config.toml
norm = "rmsnorm"
optimizer = "soap_variant"
warmup_steps = 200
seq_len = 512
Each number is 500 + 40 x the weight over its row's rms, rounded and kept within 0 to 999. Layers, rows and columns count from 0. Numbers have three digits each. The size before them is the row's rms in percent of the matrix's.

# up: layer 6 MLP up, 1024x256, rms 0.121, rows 113-139, columns 0-255
# down: layer 6 MLP down (transposed), 1024x256, rms 0.108, rows 113-139, columns 0-255
up113 099:488476445512551456475469524570550471528575531524463470514512511523448468474537433517476538490452551555532494544490580554525462532534530592486507467506526544499538528465516513612460517469493440528549476492436478469502493506487491530478496473482510500457492542412491485436513374500494515571545490463490490491514465530463500466468543505524527560561560521545577511488557481510447538409473496510506535477530507594406534566475541510521514439533482492448538474515500464470466539507485523505472572433464516459497579474507511572524505599507478500529499512449588518476437489539497519608463451487506588540504553437489510474556539561527468488535482457480499535530488466478578558496527450497503514524472487436407508503438481467514551471469542485527495520481424457556541467485452498
down113 096:503498449451453471501509542423459519427451461443531509545464491497507500470421481514472526408497497432499485498482513481455471441499498457539553482523532469487515566527581495503533487544475501504416494478537524547498546481491550511512521556482499557496524578525465466526583552528528496457487527463487544442570562509481566498510485443460514492490502513462464477484518479560478514500483480392582554466501548538597500438525525534502488557522549567477492525549510448540462453453625535523542519466528476575515441547478505527516445488411510489493444483533517428531550504492511524443535465495488468446488483460519484454492460450464500569447468477570521493524515527501521434506507475433563479489518463478596501557489497504563518524451542573529530456547539610431495503558491463
up114 100:485505468474486418555503461508483490476476470423485537517542542506531523497417440538487501498515499467487529468496449528534567498508535575451465372459481477543408496542452460484566483472497480518428506457520478465495530521481575515598594549566415602524452477563519530523455503534514433440493512495488543508525568446519577510471511447488495494543430492493479489484470412509441552502544512499447539525505466487477462471514517480462453513493503503506496472435485396506530490518511515496488450419577558448485508486516533448523485503512425496464527444525498488490530520522480470552468435487438558501537485482507553461450467466494472507462468554507446525487550591482492506445519520476494530484522502500506468488525568578574607515525547485468515433546479477438494563494481546
down114 103:543554449516528421428411478461498489462468552476546535502560556485526554527465507476426540513474496510551463490478462511471468526478522505466447524496436522480512559557484440486556517575504507456486421463505497440453443541471498517465432518472533552489522428483505513529547496513480507536484439470442493603484490494425430482464446489477460470506542511518540541467489444497443496586499478399541524552456474461569447469569459524612432465493510541466507492425557567525541503494560519493508550465451397524501488526423435508446472508445517557491566524492497464473507486445480520493486506445509438473531519500442501445535501545490549499488455507464565501522435518569507454512481501515496542451495480446480532520545515493504487451489481548464468504506473492538543500394531565
up115 104:496493544471430414516484473440539508509503482480562530575541480514479478448483458616452501555505449524439497518505492455447507448436469456509531432492504522540484508457511516570516519516550493492488465464495553526489567467502508480513522490549576469413512547494545486522454498486495517469472499518544503467533543560484516469488468470461504530521529502517530504569534586453460538477460523467549515526479487449483509477532519534380498535454496513544477570472485487457583512568494560495527506505452506548531535567425480465443527556493510439500443508467472514510499502551445488493390461474443554435554557388506541477558555533453523598563500505463525542540533531470499529442494496513540559539520504460520415478520465531504407461476437516515435521459509522561440514496463531
down115 107:435436504460526542537498512522435398485495545415453489493491487549525556460471566514527422469421494516476541536578482531424452468493583481529465586529513450490475470523520554481397455505529488484429435498524439460504494424496522442464507498461503456557467512507470479537505494492508529489511491444535540440465501571505547480534541486491539496517439461432535495543490487484455468517471467517511442510467495548481526474471534479517507535565586515495507448522491493482579508447602539514516491494489526543456492519559465483537497516480494519520525536499527470522492443464464469511559434446420564492509608542551469570459419548538457459507556541548523510484491455416478474499441512527454469554500531533544489575501608511513516482461518536467511490458475537444558503546500500
up116 099:494390531509477460482463426460518451511451477566568430532511444445529564528475492498543458494437545453512472517476602519444496523439475534490512482580515515511576490495444486508504463506518577460532509486479584536474489477578450427496500524423542550513558486442538536514497570473496521446419451500516524465512511549533460528462415485484561504507560458507455535452460556513492502545503484508551498525566504442509494499510504492457551494502528510500532454475516475455509521537477507387451551535562502506487495524553542531393457516634548497502441467475529550528480429460440511492522550477520453447501509433542448513529507496553480432509519519565516518452473471469555528442476472496537561541522518496524505540531480519434515543492540485479511510564453528503534435499507532
down116 094:482549510522507583508574524525454481515542473443453456480523515516486476517463510552475507559463409549506468551456466566561525473534601412527454485451471543566454523503520470483521520488505501506420507527516439507505444508471514563499466465570506473539523463450501534508507521532594497524558456437500500573477464422537504548512548508426404565496433467476492475508532466513450505471503531459463428476455439505502511498503473451548445523467453556525477544556432488545478530469474498556509550424477506460477506462521458535564538505434453491496547455540451508476566514558535514503508484532529510451539518479402532499508502548479500573496472530445503457539479519495391446484519431462507488473448471546440481486516506524553503464490499471557550518492592466553470567505494436
up117 099:488510498495470500527514467546495467554467485468401497499571493504562559516526494539548482464521486435542458474514564523510525502497501516533510565491523452443555565450534430542468519477485496530459551570517483539508499555499509521481521440492526526551539489465494474481512524495515580451455464542567483422504498526457553569411564496417472570467533445495456445541424446511485460480521564490466532470555500499463452558547491526496539566510532518433493547544465436461452559448483496490487456468508437526475459531535462358488510481548469516517455533579536511514506489556462495576495484425498499484498493520389474556510526387502529470541506480513496461564513567484506466508494532480488465507510499520495514474550566473473483400554513545467559522553482447507559503478520566
down117 090:540481488371499496473458492522553490476530516531510494534431588487505437455408492569456569517500455574500527504497480458536500471488509495512518508514511444534446520535531566499493511501529536459530409449536483480442467486521481499534528560464487491501489504490477457464433505491471479485485521458396452565441524527599480441549519520516515460469434542500445511479569498482510561503430512504559506570421507539527508402498499547514628523509584531519515506484487573498473495536529437474502510480450482445586508411420489477421494538501557522491560570477416487523512520533548526510560453458482547485552520511513507499559521538435500471479494535515524534475466533511533543499442497478510515554523470483486463486433496483453529555473466519479503449502474515535462434517450429
up118 102:440499538484510517585521565530564462445612490491485487483599497534505523506576435496503438549521538526467482486548502539541576447532477483483470469496469501435536494524503494544495550545502488541498479521510505503388543459498398410519448517452415530494540551498544525487492516515502501418495464488564452452615539482330456483495519515523452473456484479508485496478496427535488495475549530535476499511433464495549478535473539524463441491575510519477504500504491522546571512473463518434480471576510532457502413474520515463542560496474541553407496547388527479491491509537504544520472505460481540500483504428522482496503524513434448503518534526494534534523532526524512543496479498511521546437477525451506460520512481497433480508529448513483455498444463485494542525533453455
down118 099:481563603514524413419482504481425559497443502473478475572488473515549469505450510511482493529581483484545444464535456475497498548446463514506553506500490514509513510477514478506542465518505499438554522507536503521491477566494492545589538411520495489547525473524482477479438534526471544491516598489508452498498511503564540504574407513522465555510548448530428481509533572533580484488454489522391483466491485491503473488528505478459431471525497532464485506517480507538491494528509459542489560528552469602425541507503502527536501511565433528485510448552513482497552575547502475522417513489460444503475435565443529501501491488518492508467542433457583453507516479484486487485536535514488411489487508477474507569473500522494500565515449521510467459481495575574553431518635431
up119 089:524482550497550456538481456474568492424467462482525558570514490518513486525524468466473515491479546516480460560586541482498440467484498457527489508610426511521546490492468508451554390546484515462470551480470545519460435517406483497439502475549529523506532472542521449530516521422522517538552506474521427501507463489531518453504515544483452429519469529539482428492433488578528504506420492500507587542445413525479486505454484467461502569536562553488549483477403552511511533498507510458475495504538513463405574518485463511491523530464473444523512472546468560522511547445527440515561535489519474466490505497492472464492464467477514570497472515554519439537552572541475518480491556479529471487486500414617519497478557445528471508514506500494517440469480423479559520576534559
down119 085:489456533520491559477540509464484489593512562504470469523526555474471517466550568576495486572490545501527554458467490501504473413516492519522508535513552534492502560479532464531476538516511491565514476506450485477555516516583547527514571498494470419585436517506505483503479460581483495468528456536485572484493490395468427509480444547544486488491488478485573514519482566509509471451559507520429458476513619462495493489541573478561602512481620462468474572503575508530488543543508436595507474528444528530535439512500543512532494456509548568451486487544558457526460484515558531440473516502488582462508461456473527513453549508488547468508480471439523487491507461480538554528551488553498576517494470483432452521484472479470497537497543550548477508542598511524483486502510491
up120 098:486495512458526434447522435474490555565561448423497506518428578463533506540540496554458417518542503511503521486496467550532431546489525550520532434457474455492502484486450506518496501466527482507555495488450579519487483497477508477504539505482485606462421428561495546544502476582527422476540456475478527503517550446532476567522458517580451515496506492522427505500523515478542485468511570543480506438477493536460496524510533496550576568473474587501458494566493511567540458476574483469389548517576536457525434509569508590474513496477511543547411451534481500517502510479484510557514456505447509522597510499473554487519545485484496543516559477525531544507574471548511453497491525498529474521521519469532490460513469494518544493522470426513423505494511482443547453463425578
down120 102:518509530513496590510499460529562552442495545487501564511484485467552561540555499472566562487501524507528438517438494542507471482450425560512434470460509509496542470494525503489474488467491547580487598491535500465492488563498546518506547552521491507515497517494550559515457453468462432506422455513469487480459479539471493568528570525503485637529511574437495508541510519489582541521499507563545532459524507570499521537468429515518515520523515447536541465556545462474456491525479460492633586467459533503483513449547474550504509474532501534516544543446561456546480455482456427474478497479518487574540522545483548499533500453422523463552489588538547524574500474410496528522437484510505526523512455509445520482545417485491446511466468553460521519496457491552487489493536565
up121 095:486554463536591480414527546521509550523539490497502438437374500546523501491476506536518443527479490506468440462561459510560473476521508478513436454494468462525490470527476604485441485483604518513517495464460486550501454549537471490509437577534441589478559482481480452540504510465509532508435508488470452489584472530471518462471578481526505524494547541489527511522552482524523569478535516513455469500491553474583481597446482517533549465472465460483491498508514484422465491502523466451516515541550499477508468524457474534492408525474528493523508512440519507503547441465463524433489548525525560538482420499479523493539511513437476495495512576569441473535443500530540526535467476486504460457531400512502507532510545463573493495491510501526536433471482540492359541485421556
down121 099:378450473502500519561519467485497491594493529538542502380490501512474440586457516431509504545528540460500526465500550555480417533524493515446451546563434495502531392524568416501550492575456515502478512521429479517457516501505439460431461443450506443510497485503463548472522412530550523477442449455525503527523528514472540527492542525487486512473465439488523507563495441538443466528597452515522546546429543574398536472511506443486511558483512443468498470502507514539505467532497524486462525463519530447514548462545552523583542501560503551514456447520483526519520479468532477577484552478515473473512502431487541539526470494504533461504489451511526534469429527477474510423544488484476463578502518504544511417534500469480451500498497523465551520533527469562517524490506461
up122 103:522463432558463512406482440491491470512499561509501524583557524510480459506504522518587501393487516478509452552500482517563545531591422497529487518528590465503518482485548474446486504480469525477466430468501515571476521566432510561509546493436492538547531528484554500510523521533509526513533447497560493506485430478493505419477528538509515478541517507546433615508507474479485477434513537546507441510558488488574516519528494553488477511473385557482454571504544512540474493469417523499517506420475469503522524425510550453532510535491448527518455457558471472479476452474546537514464505506530496540488564412483519495477491485490452503458478530578492467526520509451540489512515560500524511429499571489430553481487561478584547546543530537522553488506543491469404434478461472
down122 102:451481548413528472498451429442485474490522549456492482485521499508526504485518486484591554521519435462548561479498474485530516489515577589513532483499414416524547533498431499503447467515504492522487520459494499470523487533541484417521541446529476520481456467531476447508498463542473451513494494520498494507452521565506510512493417494459531491507491373434581418538455520497529392494451531568525495481512506473507531518418519430469557528445559509524501507494491500527548526464584516424539497547490531505512497473409446514469460438584519496482482550464485546507497576522436557480495461556486515505503474570557507499473518471471561429532554466521532526445509470521523469482511522505462474478455489546399495462492523541458570525383479481495542523503448499441501473513477427
up123 101:559417596497538483505502557556475495483444450469493454514585523515464457480482499453457468481486508570549540518489503504444483576406465493471518423531470435487412482520488506522485490445489470531435557546537542502465511384468464558482483529514487498500498463500437506511503461499563489469551473522479478550526491502549540523556558467466480492532445535544460486481532475508538558501545510478465405505557523471455470480521472478459484548519481483464490454557496540499527478539422493441466472473500449517459576392521477492416502459479462506545460535567532501546482545424508550514548524557553507447526575415528509418612528514545507515467531482533486491517504515494530526524561496520546535463512516496485497485515455480540542542488452466468572548582514510535549433469532554
down123 097:498486479514501543589533527549491462441503522481524488494466435479517506517473555513517516459504457532436497488519587470586488468479510553543512519471564520510517512548468500483496536527432405512475505520475435495495527577515525462514412410533505469519443500490460548403581440403536489516479534517543486495484516537474419537484553551494522473504545490467491500531404508497504475468436520530471485466490423461551517531528558475461454469468584471453523538520514492480465497482552474444471408466497507540503577590445486489462468517476520414532475526442553503479551507520565501565501501503575510519523418556495517486474505498490442441520546506498537512489483533504437468508447548467531472552490436510506523474528595487445530570413562461500467487513474531520409472455504448
up124 096:519555543497496438486553492482569399496513497524503541528542432475474503528525491511454521510506546551562575568500500506494487435436489455499496525471565445460545475479539543461474580475533463475544514471548508530420505460487508458486449488444535522496420581466425504439435524474540508511484498479454479558442504469387507500499543491433511461495453523574516551459475453521489538413557563482477483512464518491509530561523529525493491513510581464525491514481506540542487561479435496496553576462516472475469511526527594497522485450535564501456488454491460560549577532568520529498500429538553519486481559559503431497519515477480485498556464499552505484444504509531535512571508604446485490464469548511469515446599468471477503466502508516481522474511499374545538499482539475
down124 099:530497502449503480465492469436522472510471550488502488553522472535449547510538534446498476454471558434480435422533548495499508535609545505481465516585530556487482511542526497488459509505423489590562488477445437474539458494475527544486481558529542534514593476478498486559563458463462484520541507474467451452439525554485509595529560541524475482479554457479520487536480461506521516470473509531516521531543457522498529431536440477520476519425471516524554516547531523470494466554459472502560423558506513513530533428522455481487529549504508463414578558491505462416496418545516497482532467475544464533449534485480485456533479566500548475498439590466528461529552515448451513542519433545524494578551484503537537487466521427486533480558573545482554501604501520531544520446484480
up125 102:529435427497503460509564520472478449475518534521500534534481485532509568530496438524486513350466484453493509501526460482463515433467465462510508565516570542471431483538495532586509499505506501448418471552484559516551520487499464526535465479541533476457449443466564468534548528520567533478520514473525475480569448492563507493526581470539463517430474568498475508483470552461463492481503462474536517489486542479524506475503473445545520492616544479487475530484532584488470516535491417496489446468528509510520494545489501426608509576537496508528517460507395476490442432487481496564562465488559495530483488488465498527543504536446497495512506565533478437501449481488549473509443470490556460454523524525513539489470545443442557565491487478473459446553472529475412513619497545
down125 088:474605500512511529568515459539447539464586450471485479536483527541532472478509561454453462559529453508507519503529576523540523542464467470477436487468499534472551492463509446452502525567502515582515535451480489527523524571514529465474533550436470534496469458533498569465457455500425529520442442436500547473463528533437465463480416481525502482523547478485498570521533511521518522469454492497500547471499498514539501535441473537519475496485519523529494430482489446596529488483520538499562535545500585571389519423452464579539490511504580533535514488435490522510496560488548406458463474506508548483531536547504491550509518546525493511443505509544490550553571484476487559501506482447503471598451456531558447464552459565517492541467517559504524598499567516482497520447483552
up126 104:471583553484542450443469531444495493472478514487496515461591541489539474525517452466563523459516489541463543538492557510520515475486572498435476417470448497442541541540632530552545460480516495537520494530487446569544532506494459474523534505481456584520496474512524503502508533529538443561489566492529505436435492479496506525510465514562451457468509518415522514464566467578441503495443439518519425488481503446484565476489440468529477492467496555461543418520518566437503529520457527482539506567523455473434502502474542492486463440480601525485499579504439492486512538522507484445552424536460561521492456391379455503474583495508466550497533475524506509470487488533554483426483471478472562457525502467474517478516553501522494503510509526553520477511454455522521482545547511
down126 110:629541507491459548499541555504522531466564455494487475504473555485546478524468485543479481549492531408420519517524507568473448499513500481500525520506505494428538490534484483537544491440471542454475549466490511499435574513480478481459564560528472468537494462509520458518608469557455524555469448542518591470524526518437495401482461480471486492502535551467530515549519540521475597596470449470447481510433564496540452506498378496512501462460546492577454485458478491495521451473577505474503500532471527575513517480563503564499470515510496537520446519467497457527478492534514486532506480512526509414515541528505480477558420483439384520467532534526566474519379499474483506570508501555479523534566478479471470448430503545472497522506479461521481484535483536474520490478459490
up127 096:528465511528526475436444523526493525448469515600488505509439555492446461528532499444525515481408521550507577493503518391438588553398481419533488483470556433495524555475475485522475469553465589522529514566592499491474626421498477462512486496547493496552516471578536465524505460490530511471483504485499453446528425539537482441466505495498463519493517499505456557511492474485520462436531529479520501522435494461516570580491569531549462519550480435514492512478499511482444523489433496477496462488541497511542584545473485501515544458473481497478477484532474466523542498504471517520534498596606520542454496507479502459468511540548519464509476542502528517578594497504559514498547437494523499447509462471441530490548583472497541491466431471526507471455526426499486503537522457
down127 090:506523511470538519571458503487507453517484481435537520534539489532449430427495481470514508581573466436497531556440472549538443475578435664452493448454474486514506453566495496486449525493449501473514528478435440533515472536479457522498505443423470481456450445407461516485471558529500534464561500441474476484497520487478510495451494475504521563513466473568585484471447487481510446492491503523483518505594505526428437487509437523501484549539541566489440485490497453492566512510563466496548530452441503501483488502550568491506449542543528510518512521507553468497509483477519488478452484449393501485513494485513535473463467514524486537483552537463508448494508420491495519553432615461490564471532538503560479493539495526494501533493479504488533473560431542544487428504448591
up128 097:561464520486503509537503486530529523537570446518510509498536478528533537520490549442551526466582492444516552525574542501427478511431464489507521519460531454450499513535473520502450566507529527553497542509446481458420519527491490541493511516559510583515499461572563542565395420482521540481417472524459500594515520444537541429459506483582463483529481431505526492469478492499529514521456544464532527566537470507529492483541450425479522556487504476448476566518555515511475501537512479570430488431475527485437534532478445522447459484530465474573509484523481568412480529534554514451490499559483554494532435526507521544575507482607431495467469539478527481520566497503563521484513496495549500429477498485496464475566496539493513586421484540479491491528501509507534385514522497
down128 096:518555456478514519534429483566474528477511551455527490460520519463463514532544446524475511540518548414512505539461548500557451514480560558499531522468463569496474554519548491453534544467464492540525511453536494550498455466369480465569519568440556557416512485526606457530526504410486457515584460525441454525472502549459480522449478489508497510549548565500527500507456497507553491579560523472513503503513506529501514442500519496427503502573508462521479483544511529475562471516507506471492502549530451470530571522487462437440603488511547544452547530509449473511532526507594490501534511452501434532497568466487518440551479562472481524537486522451457502512493456487410536424493512486509489523518420560556504565495517509483502500454535488540484414448466501521429516505413513
up129 101:493468548558520451493524461516534483484449520525506461508493530464494533529518391482561459484445529476497470476479493402493475464537478516496540605538500555529499551463490534496532435505499540552482523552520533450467492506484570492450499473504484583488512491427456546498481491450528508502440472487455524552480472561489522437399506497461500555473482398447433479406534517517554545452530474512415481533494516505529537491477530517515476503516513533458574479509554489490522563514524469431542447483429504479547519456462531555474526516463559550514473432555543465549480540514388495469500475500463473552474478517507512489536504464497559552451458564531469520451539516445530554567504484464527534455460461492497555503479584494512534407381429451532488563455488516456551449508522499
down129 100:529488504468447442504511447485452527498482502558562495468435472501479561493482524458512473520448487530470470530485429498526469612506469400496511480532481468480528515506604466554466514529568528482477510538512520544488472510544484528438584433526584487438450527550542422523475527536517540455506520455575477519493567394524484500563432497547412438475480529496533535548493512453498491458518508450504521475408508507500484480561515535506513513512529510522454485496563490575494432497512473473412489457512494451470488534487457481462492516477522445469509447451516507492583491468511489510494523480454532437540517473444503533550482538521580551452507477490487567427562397573523443508531518484442501532480505537489584487492396458476519473548490546526532437540481490489543454509453563
up130 096:559473546513533465456540525524421567578492582576460536493504509465561461545543539442533474544551411538572548506529534453497481562458455502476461469516504566542487532567530453530509506531476491450500490453523520467454454462549490409497557500508542533504521519491455416550513478551434455492509594546502492518489489509512495490513524489479478461486469507484498529488478528503466445457582527539484478502487568496584490527520489555534576476429489499494554480479470477542498547499487526527481475504495441418597526547382502489554463483570488558511516559474531497523474487530477496458532495530535567439503457492510565464492555435558446488539461518510565560462467496542531545510499540465497570465513515534457518477595575519496475482461471418539505493545544561542526507513461547
down130 100:541507563553451532523520540479561471536531480502503484513468476546455515505525467424549505463496542378484472491526453479522575446538475494506508479531522531541443489510511568530539501543528535562485527548579478513474556418497517540521525502561489537547549460396483452501597569438575507505503525432440520525534482527522561491477518464521489462497488563440506513456525485445540512493513550448494455466525508490456482443486494462469498597478472503549439523486500492548433464430505465475519497511476450591485549466567462470522535492502501469471465546527480462513553550519507512565485493458522582499532516510587518463508533474536435542448475536505493486444457510474430485450598441506539478555521449428499463542487471517525534543512576551481575577470523455533456498438469486
up131 091:458465487420444513531497498458531446497485520515505504520485467468509530475563489567433454534508498498501487518482509486531463456543552524564551482496526487494535509480548504487520525492579540568510499472517556521526425471547522499411456568483493491530523448510449487501499451613557508484529533489473457487508516550481511415466551478463503530435449473566419455492437400461558494522515512452421515385532516470524537548502548460517476471501612451351498563525489505512479487514525464488524516453463453533525444490562505524475482526533466541495472520466455498511505458566509497533473412511559421536516545581476429508498529571496495471511499571477479494559548544498498509541507456525484475536434437495462518491511535446509561441509494449442547502526504425467518473495515448
down131 106:524497544570507494476421543500375521469535449442422458438564486518525505535469429510456502450514461526557497531462507515492542435523486485459488612494500504508497486504462468541509519524439519436491522505469429442379513553524507453514535505489460505516489507521473509524480509493545489558456472449545519520543491485546470544492501514534447511522623559431545509550525580554545458511518463531537513526454422575500480427527472482494483558512387529522535478480451503497494499440460554570502515502540553458562571491505542487529529506463473499419528483543497597541516583528479475517475493467523520520487516470510549538529525502460532425450491501439553511468516544520514489445529489536504486500570502511478445477445500446532488556414487512564471531450488504534494569514474538
up132 099:566403544486499525525508480470506623488481416477540447484442493522432483455541418513456503479564552483517536501509481449556523480525491557552461513540411514539404469417504544528491512488456447483540529510485523528538499505492511471517520520521432515478513580458513474451511532527479520462507469540495481446510546497505464520510502470494450552449489527505519500429507513482519549446506481514533448486551532515478535522523547421450487493542544500472497484451449388512556474486488571576441522385435465475463477486479498552477536411521491480478563537528468537490556548571509563450466440505551502522447474577537460545453490506514493525441519478574430584491524510479461555506497503512504461403476489451432464538467485509499495522460490543454491537487521507479593463490514481
down132 102:475563446508489534481481527456491501513575515538498564507566511494471484509484525472501545523451511509560503533404498517495544474394426489503521541501502559499532429561558508497547478462517506567462446517430449537454511463503470548509556511479528474478371493502478527522542485426502424545445437475488468527511498498508465505564575537440473455485435503487486493549501517471517532407479547431426529496547462518543528548557491552516517485467536493485493523528568525507497498457452490526471458484571534518494535552507483463508415539529471539509487452469490482512538503496459568577477473509489511475488491531486587639435481505454481545440501481489437455488487503521524544581474569512488535451461431435541427548453517510465501539500549559532471460554510545514516498494414510
up133 095:532522499442509402463481540483502488517516495488489462487493480485477452414463502498545506538404521491556529476582500508525565492540472521473466440512480563459494439504495557561460501558487533452600517558544541586578497523514455440512460532461466579555506492526469584494565548515505524517523471482454525464457582474546517483520556506510436505549512531493499512445501488506572558448527476408479427543512499564533539476522511435519470513520509508478551442476498474437584499577507543439443523482538495498500443473578470521580495502486536495494503504484517572533497494477498508516489525508494554474503567546462451466535473531544415560460437515508484504531502541421545524525494498443491465457552508488453478518457508500451499522431490428523444536527504557547548542438591537
down133 097:518536481496496483528498471489442466531481595478497457555450488498554541501482523534456574491508457509485539492448541500493536484498566481478509486486517416560490499573512536482565544516458489504476490550534472464432493515425522545480535490528542448442480545440515500497512497545560481499468462514511512490457490537433496583460431529454481469509566526468461538475582482543551575551435513552478507505500524525474477550476435555540484484439509476488533596462521544595529467444471471514475508546515510503500608470563487487429518436477414585498484527523478495487483506482522451498449503531511439490451419516549544518362503453445566510493517532450466506498473441499476461501505532570511520585490460515544505528512462469548489406512602504490504493485559459471434555533481488
up134 110:454515549476518540456552414479524516491406468486508516467558558465457490501594463420436477533488466468502492502430496460462507518446517546463513532405521506475478510502479569625510449561477497500395499490540493492546471466537486579504491465512539430468493528534527462493505402485534522500532570531489499471525446430522546459536482509495473545529525536467437447442532566521510492473480503423496456451408528534488501508499462467519517516517504497524420510471547497583477519408447470431546555487484513509533533526514501503509550550565494531537496497508465506525491463513457478463491483525419556484466498514476558541497563508554480542434515446484550451512560446531496491553518501509495374507509476499496495486499467412459533502518459525478477616469513494515528530532496430
down134 105:464510546512513558485477525478547469479550571497506478522498504517451532550548535447505533467492574536524585507460540493544508572483461492484490443474513520490563526524513496492468473485548528491560477519526562631572487543462481474496516514569478479478527388513406481484594498502511542453545431506453572493490486522468477531557520491519499480499483525495601458501500476501549555516525479566487494522495530507511427549519551536507541456438462524542524429473455530512478453517516438442451448470471462536563535403543493398540555502497449486523490538404491527548562494536521490537527515445488538532546520535545422510525412478533516463501552495443537534538523554467488461448486494459470543537531414528474516479485574574514525487465434438544490501547494529501506509531497547
up135 105:510489457542496486481468514527515502506492448481547537529477517521576512507497515503470603478462454520540516500485523503547476511467546555566481497561481473525461452473428483478561452518543478526455481519558536540503510512543485448528505542449497524496509537485464464507551490498536458373462568489457500528404494456457490486520525472494391544468502502431480455479428476483492555508481535491538494553453625482587511568534454467542467493490436439464510530521479543503529485505566509490473554490551565473513559484465457505571478524423488521473537467466504525539497501495574489486463490562444548504494518495518455440544498560456540573479482415494552542459521494525583526499464520534523608481576447516576497504544465380447523568484552446507537529474481478487526477464510478
down135 105:492480488569554468509524511495510513481522456492512495495479539563460520498471551556597476510537540477519505531505509444515529481524548578498478518567487524456486486496410498505515473533382517531472510488570498531544505529576505458517544550550499545492517576515459525496443470472437518509518554441509474464466479485493491508564511514470439574539521493472514484542511414489403464499531513540488484503438611512542545595383479511471467502543464489531530517542508541512487513524475464431491498484485510515479579480515451417493515494424534532490557444486495477525479597523610524504498462516474524550550513490550467520508461490524494572530530493461517469486483406517576503454536478470479476467562403534551499443476535538536523578559452568517456546501484472484594496501528458
up136 094:475473535551474446502551485487456515493515479509455525475508579503480548514531457501524461497542458511525486462479473468467513504554545578526426503496536445521580461545542591475474511445460487423467569554484500483500518569465413524471492474473470464392497499509446526494467495552527421543517463473527552496479513470360458497519486487466490476523499525473491475509530420477488491564476538401447503512475503487509517494496552525561497517480452477412584432493561492587463440443451504483446500507488538567468491481525516535546467554495538532481453507487489461515525477430445512506524480461514474469520542518450478547460451514502529536530463532503559491525439424480514406540462527520500468493542482575466474461473409507528501475368504552528482455485480514528470505416509553
down136 099:528467495418561534499489457476499522571450530478508564551514432511494533509510487419511492517510515574550483612512523566533547431542557484416533459602512495495532546485482458474482503504581554599489498522474542559507447502484529523531457558509523522533522483492514521460462579465454521449534480528519533409550534528590536497510472509543463592487509497476473571480461546443490526475528507565516559541497489517422439540499532502460457497492472501470452496483487447537529525463422483513573468522562472481528497557505459474452500525483454465424481478513460491526535554508483462472475590567517533519487466523554497469530514519527494473441519485422472523474483465522496483494517524490481492498476458454479576435460539556577484547589547471566470545560519453499455522528453439
up137 096:487440494461486490565574548490537451484519415521436500445551492444536545551466473461464445526495484513504522482618520464590546554503512505452541501439487443521432506506521492563481517432498525456467473462476486475499555521555498504488532479451513494476442504525497486450532533487479555527421465473559430525499489525470560501453454595468516465519409480449477478519450470512489518432544506421552462513500515471507509502451510482489498482469556496568630520454531483486488469471420473479505487449514454528542527479471512367467477503445420532515447507567559516481540506524447484497541469441522506487449445544483488500517428499492478502491422483485472473465519479425452485479448441509472497515524404549464450470519523552518532462553480472499500453543542528477548510455452437
down137 096:489565479536576423521452484504512470521543485452476521571433514552527508471512497542553483482523519530526498466482492514476455390579413473483461506499491535487523457449572575450524567527451493488573460523573473474466490507483589483497475532589524493523512446467577492485524513500494461554471524551453527499503524514494508479548508488499445459472528528533494493402535563444489580497513512462444564487486538582513604517476547476580464482490517490500467472567485520529472508561506445473477505582503504576498526545540516540540475540486480515437492499397468528472453508520481432577576527542497527513464538538512496451445517480451442462430428506497511517509454474551483536578530486429447521511523532457510520449489531472535526524514461460440474450527596482490479500510477469
up138 100:560551497596461524455524451494550504478402472545511519408536549464431532494478594476432540421561504443530466519487446532485420546528461510462547505461481441480495512483500482534514508511554435487453506492513497467520478523575482453486441514435488491449546502506480522546512524503471514562541533449492440445490513501440481389513558508543508435535531415482475521524488439534435495547479523466526497501522506494438500557535478528504546481475529452489505512511510419515551467499575539569475460526522500512433418467412537500479505528527530407513483595524500487413472493502485450469528567487547523510487592565492508512537505533508508549514522460504478515489484500419523584516490530460449490517526487421467471521501495514490446469449480546503436570548529461530474464466547527
down138 102:455505598483566477556506548440463488433550552494535509524513517536489556533478488499512435488491526498490543490450413520436489509478524478573482433495527553510507442467499481469525514493505493490539506528407531542478492537474541503495504513465487465457581533448573459497510512492460451542480553517520448499574486456496512545496467524507480522522495558491501489536571468500542554612489591524478490441513520469432475480574494475485459502445465546503522509499595611535461533531485447429550508472465518503552508523520482426403448527466481528565536475464604518523550482488513499537591497565467477550471430477502557497472518383435483537567511518504462537477490485563446484519512455511487533522470561529452479516517523472451507456567530410504504433518483543499508495522507532
up139 095:495466511511443485547487501389499521486523563488487533515511509492508488526524495444463580470536484479453473568504500523491489459554388512526472517490450514460451492506526578440511479469474442507535524454427534502487537556482399618537443479486470441533524486485484530531479529481465584461395534488552490391462558467494442488480500458539480551467512498503577509569486523448489545468454508526516474439572472517506547525534464541505579479472477488547590504489403537472459519435497526546507481507535482495460501413491409549490519538453443471493482454457480489523462489473437539445446577430496502574557530508485527508502520534491489518533532511484518522492541504515528537575467507463466492490554437482562438477485527534458484489523537534477448454549562469492447517468465516
down139 097:481483438472533482420501456591410456540530469485497467480535536486461529483536421500464522449445519487515538514526559524512463550511478509572533526532458542486543617482460533496422524510511572504520485512514533463463455488493540489422479527474526553506472510526492531445454525443482441474539548490490487567515494417580575482516560452555512429397539542495513519510484546477465508548513514529471565458522530455497502473478538567520511431521552498440402575581559446503509491505486513537491484489496540509514549530532499451507469502431543541450466454516536518491527472480635506576521465479508470501514504556508532454505509501483520507467395549555489547552587463510517453490449468496523525513510454496505582508525484491567528472567452505435521509468470508470483519543468485